config.toml
init_std_qkv = 0.0561
optimizer = "soap_variant"
lr_mult_up = 1.18
final_lr_fraction = 0.0
max_seq_len = 1024
dataset = "wikipedia_en"
Each number is 128 + 32 x the weight over its row's rms, rounded and kept within 0 to 255. Layers, rows and columns count from 0. Numbers have three digits each. The size before them is the row's rms in percent of the matrix's.

# layer 7 attention query, 64x64, rms 0.142, rows 0-49, columns 0-63
141:121125099186138146195111101139150147095089050144141054118166144122180153099133134126112118115148079148155114142159064144126102138085116107073166183135099154158160195125168141113110147148098099
069:060143109131124150185147111084204158127126105210093107169162068110142157169103144124108128111134135107139129141115095127088109163092133156130153181163152144120148162119194104162149195101096140
106:164088152157043125095114120132117080113174125088088157135105164141064142129182110127144156108099124134096119120172173118112118109163111107143095113143201157170124081131076158153157063171096125
071:102096105058173123057125140169116125168067112128115193123130161127107111116060172094127089139164113087094147100173156096125146102120179145139097182124150144126092155084138146109114089164099160
103:178131124146066133169083099178144070086149149139099091157086111092128108097197177114145155127133121141086122098109185086189112153194124149140130109146098125110152112189132126139175101103094125
093:131101167117161151150129186086136140132112134118061131096151148117125074147101069185147126145088125120128142061064126094123158174139140213124128125125188092153091088143101110168088153159120106
099:095070136165171130142116157092179121111038121142129212128169108101159071124084135138155123143134116164137172080152168086104117124119079163123106147103133131124117167089161073127125135176087138
077:125106097152105121180102166118134106147114104161127138146142194138134197092158133109098150076137096162137147103182186169175099116108133098138185137136137104198135145082124145067159053102119130
092:141093142143078135087089156120109066097089107090134112164132149205102081133126124163136112142084179175128125110178176125157144116154095112166139147147173168132123046093115104108149104109106190
082:122160078105160157166161127129148160187132194126120176113080156135088097128113112145113146151119114062142137088152152126173204142095101153166099119151115057121160127121154122085081197124142103
092:158163139121119122107134113127165130160068152078056162149121100136067138162114149141129174142116129085061108059122187112143192100136100171156137090166151106146145126091102130140169161160108180
088:157097129110129144082090184118167112192110083102127152132151117107154148159114071097136217135095132134079191125175153139186107110143156071106115090148145126100187175113133103130143143156141152
088:166093124111064099120119174120098112146176135074102151161115110134090153206168157123160132081141161147067119157138194135115090102153120115137125070142153132166161089120066135123197142129144147
068:127081096129112175126056096120164107127140084156133211143086121141125171141107087107097174149120140086158185151120125089100145136164183076132142154081138173098141200121148111145089123160138135
092:132147122197135153115127124089136123116118105151117099103169125184211059166139124190147110085131161152102058083151126087152132145146154167072129156110128154090070093127132144090106132161091109
074:172132123161138087091158122103128092086153123184095110180116072155169137117198147136134170101141154108098149118131084157125192108143154050126141118121193155186150076142136129116092163167123133
081:120158106106183080149122140159119081093154089090132092185057159119130164114097119139084154155136187106147128094140079139081123113122155100141181202145077137141175165074142119096116118103114141
093:132114186121081125137090077144123159181142178094067081129083134100099150113153123109121167126135124089174133087085222093114147136183187123136103107092125099131099106099128088127164084130130124
078:141126110119151160108105143177087138189112119107135130132086137092104144095094113097186090140160110121170119142132101098136114107151097128126144125111100139150064246139149040099172110085136102
090:118157131186113136125095138139127181141113144089116185151124067063150150166123158123117121131153151174126159187033119138109127133095131089115118168122141162186109106132112101065155169151186104
083:154108126113143090105077059118115086113147071064117137178119122144144121113145145147139142151103192130109153087083150085116088091177084131182162113123146124086172116166104125175173113065129165
083:096149137178110217145122158130151085120076159082124142084142126137158125128144185183107134158083107111141140128102139104088107149132074141109089111115122204040146116180118122142098110110164106
106:132130137106078131143126197136147112078111158111147109111114149118091097107124118161108077122120108142090087086120192159119214077144136148154111157048145113074208109140109095156123116163148114
092:115139116112161088125131146074073185096120109170131119142143146119158089137096077065100099163157152100181176091126085125168155152105137156132151198123100111179086193174135111126159117162153108
108:104131145149174110084159132171118182161133133142067108092102146182163155127101091105164121127153122153155085147191093115179097087097137141103128075190147080146136136097161168135072136158071130
112:119138142124171135104143120153158055160114088069136080105154128091159100140100104134141116117087115153090132126181103113082068164098174148087191109103096163195161166086161153129107149130081130
134:085172102154165149137109115170147124125136140146205135096163134088163131144077106143121084136095174169158150156110071149103096190116128119077175149103112163123075204121134134091125152133107071
102:061133136138144104147143175152203180083130167102103093095109126167143135111106096126141116133143089188171125208185128146149131083099175106069104127100134122147102109106157109079093122117144088
101:115107081142068177106108119115126135131106130110112150129086085196097123116150142122080101141090025088128146157115105190134089194121107127110160196165088187130147115133125119099111125109140129
106:130120149172168107170110107115187124203116092126143117134174134110164166160123105121140084157140125092153092083214182095077133140109087111135159149085140201162107112135154080119140170140133126
124:104124099179090142162128143024094171093083106177119147088165119134093161133139160103086165091162076094189157129131091124177107119054141118094118131124091119122155108115146133143138125147170123
096:134151115131142163115109134113091117107108176163125117141166154113113162117198165181146093118139120162155125158166140209142173090141119116152094131097117160106079168160102153077155174158210072
117:145121119101113096133119085140135091134116048106123118135110163076111146119110138074179126139151044098103122116104094130111207138108146090131161154107156141135203156062150097152088155086141092
108:163148098151109083093187156091067074056124165128184093106108118129192095079130093112107133070103155147066169118124110125066123141147063117152127135148127122126091122126154124148155120109128108
110:126139180074146163151181103098093131105112183167109148126142126100146139144144133132171104160157140091187066153126102033110095128112072089133110148131066135109133109163133140109069168095156127
097:119164087124169132124123179068121096154141169136106161109090156195196146103112088202102125172094121181117159071116122105103097104145093086156160138114109077093137121154098115135139107078101145
088:137113152141080102120103099152104143131184152062110113132124167111119146101145140109150160137059105098139139105128152066164130116176181114081130141150146131164162227096123128160074086164179145
108:125160095129161142157114174060106133179170114117102116155106164129190134122121130141170081133159075104119135162147160126077133194109109149159164081095097127162135122169073122133201125163168085
096:146089120095110112141123110116088100087132129127110173170114139122168060165070181110163115200159188104103160116079098127129192159107074136107133110160156103165154115164108117161130190096141129
101:152120121137167145090137218130090136087183165171148121138146123119141128097159128198134203109187129115166150113186168121171160127121080127146076078153128113156134100119118097116089152118108082
112:154115158103130138072100148119122191119190131083135165149128174167095114101101093126151121139107111135136126247129184139161093201148158101120135077125142120118093133128086155119074098135133125
100:139153098146083144120175189132147138160096177115125140096144127152152112168083198150088110082176165132128044148118106162070077158113172115147110071119121133161176147116102113091131127103162139
110:100075172131149113175099172078117077108107137102082164170115089129126141146118115081135114117087104108133081156170194138145041074147130105154153114147114124126148117080089095190143126141169117
104:117098143104161139206130064112171108151160123156142151110090120129137109144072119127145115111118073096075124152123133110137102130115069154188160160139200164164201116150131140134182161149182139
096:090175152125161139141142119090084124114191124154081084126127056111162110123111072121070133140163074076135119113100114128125088118140154105137098096170110121188132121134114106163046149188148097
101:141141142160157156089162107126093076107126145153134156145129141136130110126127119191127079138098117126140189192133178190218060111115167122127138073109079134145098117095174138092127172114165115
106:115110123154132122112072149107145173113086104095144105110124137195086095074121149150110094129131121168167101065048153097171117151144061183121128153125164094113197133150113104144105121126181097
100:136052161127075107111117101127140095113126123124094093109166124138154196147163097109075163111130069119171179107179174123133176118109124123160156108137129166128073187091204083133120129113138142
117:130119115110162157125098096133157117164125090158084100129133166153083120096115145117167112102094171106197131140151156117109144158198047110112105148126187149113052150149107151128068103181124081
098:121095107121092117145182139115145097195162142116068115085147115113155143112117118086174112162107094153150133119127186068189175153124082118140102070124127078114098104107094102106184055126112139
# layer 7 attention key, 64x64, rms 0.137, rows 0-49, columns 0-63
086:116159122157096120136113184146149156127104124097164137094162167071110131125155107081165125178142160180115066131133127205131156146114127130079156127078107075129138143098115084136062115161048135
148:083159133151125124131132118156145166093131088176180160117164173117155124109081091105139078103113112125142096112174130161130069153087105128057150156127167124152139191111195077134108151166077083
104:157146152138163174177143126043103148118132110134040097127145118150140130144119085169135171130094118154143123159051078105148188169097147101165149108113109123108116103118140138108171165101183169
088:139171140119098081139145112145158079089117113111074130169094156140105108109181187180145157132129157092136167156170163088107139118127116144192064115174169142105155098152103186163107090117156179
081:121095105110141128093196082132060093188148121110128117145124132186144133186087153122109124098153095117086152179185159084122084130152121058166129092137117152105108080143120177125149119151084166
104:129128101134157117175131107118091081068098111076105176138084161101156077089145178136105096076136124156114093138127142109144105070138145181203106091176141132164104138183171134129095110118179127
079:084164127172104129149134135103179130118083192151141076120104071134123144109109112115184119181098082140151139130110054122150140113104142107116144204141107103129117171077163120147054149107115071
108:149170221110128187174182212127102160153160119125151146126141129074109112093096100156157140160106114129065120107124163128092149185117113128124147158136097117090119158193127124088134132092158105
068:144128181112081098120111140080072039102125107117081149142144147153087054119104162152132131078120129126102110086171164105129152118103146136221097105168127155129157086111117170118088119122104133
118:139164137151073120089112086174158105125112069188184139114145183110131068127092112101155118201142115189145170148200130170137132126151142158102115095117147112080109178113170137122136124104098109
061:124176197083118132043155128112169080150118099108062168130103167117137081152102137162103107082116131093134179125144161069117162124152112175166127117126108179168161145137111144105140094104106171
101:116139089135128161167171139114123195102112140168171155042141115098146174154137131119173110137125148083086145139156111165077163181123112190106136140127080111130091193136084154085114164131172142
056:159128187098127097085156134091109058190124055116110121125143133140125084134100149166077103072133124117081118089057122081151150147106109155147100107123134164100137065135112165124134142114154190
106:106120082156149119139145117184162185134095197185140126110127159113143172144200143147174089166111109130115091154142123156133092095132154117095143115158130123096182185078104140139058189153132136
099:127101145116105124129147141144095115095135126054075159132074132134041105073133122137150180082086131158084095161165139113138138132133162150169124068113142165150049089131111162092116088123157110
063:141089160120085125103135146070105099116166078135059181128147155129128072144179140134116139065116153118155182103119177097107178080123115182173120130101173152151087094118104103095109146174128163
094:170142189169156080147131132116137107113143097112117145160135136165097130161182189195116165130150156120126184067128169164135128096117126109181153138127157162105204137168151196087103111140139154
057:151116170087132154064142155132114096125119172135072137183124135142101131147094143083081067097165131135116153134139174173163079092131113116153137097193158115172095158159144098118160170088070171
050:161176164110108114079133114179106170194070174157142076091127085125098178169175164149113124110115124140131140137124155171106160098086149086086140123134075088108116110165108119153202129094132139
128:134088201142119123177131106102118161165110118087102126174190078163127080171152164191104155132132178140114115142106138046129149090140127118177150124156136176165123080155101129142151121099168164
052:094155160118130095146145097153134104114145118173151140078155143170143130138099136171131112093135131115152124077118112171139093064075108086089172202127093070150113136117192153125131148158034116
136:072097084150105187125092130165109206143131129172199101117108114097132123081136094074165102165141131173154114168115094152164108139106111074095151154161105145164108165104169129145095150118079102
129:079147095174163191131096176089175118172132177144164135129126168120136182110090104106150123170136095150164112166085137171117065167071165132126159162099147099139094174126135100103131161102094099
045:090106087101123088074144076151104125106096182137059136136141113118098186163145144127197162131155105093123142144070102126169141095100126117162158122100101113067155166153106063172104104095153133
066:146131072138099095155122167181157128162168127142117117076122143082144199132109125074130150127116160179133141138172093160095192191139074156083118138083108104109109202123141117157115125171136096
101:177104162078145121141150146076098096106129098105073129131074133149116120097192149193107174098133121077118149100129149091149134147157097143181103133172137144137101084152113213101135089095157170
044:122074100144141099146101099160127094109155131140097129120089067165124087149158153141144147105104131120126121127087151092177121056172164096173126073142131170123158089112053175117162161057118163
165:172132135082109137148103129085086077125134124078063136175114127145089096145135168160086158118117152133107190145119145098123149118126122150227076102156131158125155063135116176102109109115174174
110:133085124144100173119073086139118212148118112155160070141162111055177158107181144181143135157129121163086091121159110122149084150161158063146111126142110093113164135121107086107113127160144085
092:161121158123070097055152132094097042152110169147117104151097151170096091081160130141105170130157167134131105118102167115140178101126100087160112100189133128132126119128064179115133086128158169
106:140119113058051144118106141143128136108110115087109118205126067091157111075127170134116111171127166115052163132099120094112148136160125163155132103128198118095165105099091094119121124127180169
096:135143131121149131092121122140126082109164097067097142145120103164060099124163143162142149165174099099120108142113118056124160081101118122184127096154148168119125040132051071108136132130108178
107:144143175113106119146143165109150131120140117104104153162118150109124131170199143194081091120167145137122168129125189126128120094121134111135100141127184065132105106170101196056173082115175186
112:129130135161083113136111121086113162149101143158116138104133127120123153045124103113179100107115075088185110090124117090200136038149153135120109086074148129102144093160106125204100119112087118
111:106125119123096166040121138162095126147103073130114115133089127195068071172121146101098121075169144115136144130095133123146109148169150097108107114109154185117106126086149119190114089165104197
097:135131095147106164137106105142136119179151116200125168090143102099086110097085199151196138113134062128141117130134092196175091076103158135125121150130104130121198165099177115143146152159123154
082:102074103127125159151131175110088159094186161160113127130111160125097155192208120128122156122129140131071146126144069163136072140145108143106167184111137125084167131206146156118152148099083120
107:142137125116146096105095112140106056186102086070125128107108111099109133122160153166118117080192099130102097130070112118163141067095103091136107122156145122089110136118076121084189150101192184
096:068118139143141117138135076144118155140164039150155150093172154114113142203127082076125090064110089150155119123095114112160120141120133140073165183117090107106087166095156109149109090119172134
106:131191135144086124158163162143115142121079110153197150101137091114087141087130062057144167178121122167135151109109156135102164119103154142086121138118067160080098194134150118102101180138095129
100:117134095113148100227083144137094127094143113142174110097128144158108129163074045178069124096158111141120119125155138098124072150089166137096115126096132111110160185088164116087089164128141125
119:125067159109141152100102178148130182232163113103170106133136094124163116068080127066119098127142135110165115147088113114134143195117177155101102103147120198113133135098094148142140116132122099
108:114154074128142141103076207112114126119105140171173126149112114120124186157112191167109110145100103123084108125070061137125165170085095096089120186139157122113120174158136118183089137135168149
110:107137088152192167111084132146129071154085108125154117099187174077122115157183141145127066132076177134143086126133090104129140168143115090109131143088108049101106137131118165130199138103124131
090:144067090096136106086102122118131151103135145129064163176115108154119144116199134138107145104130145117102150130100105129134169130129202136152097180128112178160101209117142108186181162099143191
100:126138150112152061170093117110118138101130091196137141094142082138084122100107120156110181133147105101124127124166108042081107146137088115129149123194214111105089126114118108129077148110077167
095:096126168098092159179094164117081076104179127067108074188139128132148120133119169166094156147140108152078150129116130121115149094090173114178119122091072113116113132128167141083181068084125125
109:152145089150080163133170149152105174148107175212087141126126153096121162044153101079121095129114133145098121090145168116121133130084089135123143123170116072131138147150054099127069115149089140
116:130182150112160123104136147154124101036164169107150110130099168170108086134186110121149099110138090131098098138178140100174226087142122113162139082104112117151101122108180126122116153175092113
104:136152108160091157116117156107115116173096131166114170143117108123125102129059164051135027033168082174087143129146093103132108127146135148125115112161120087144100124156111129119179158126136127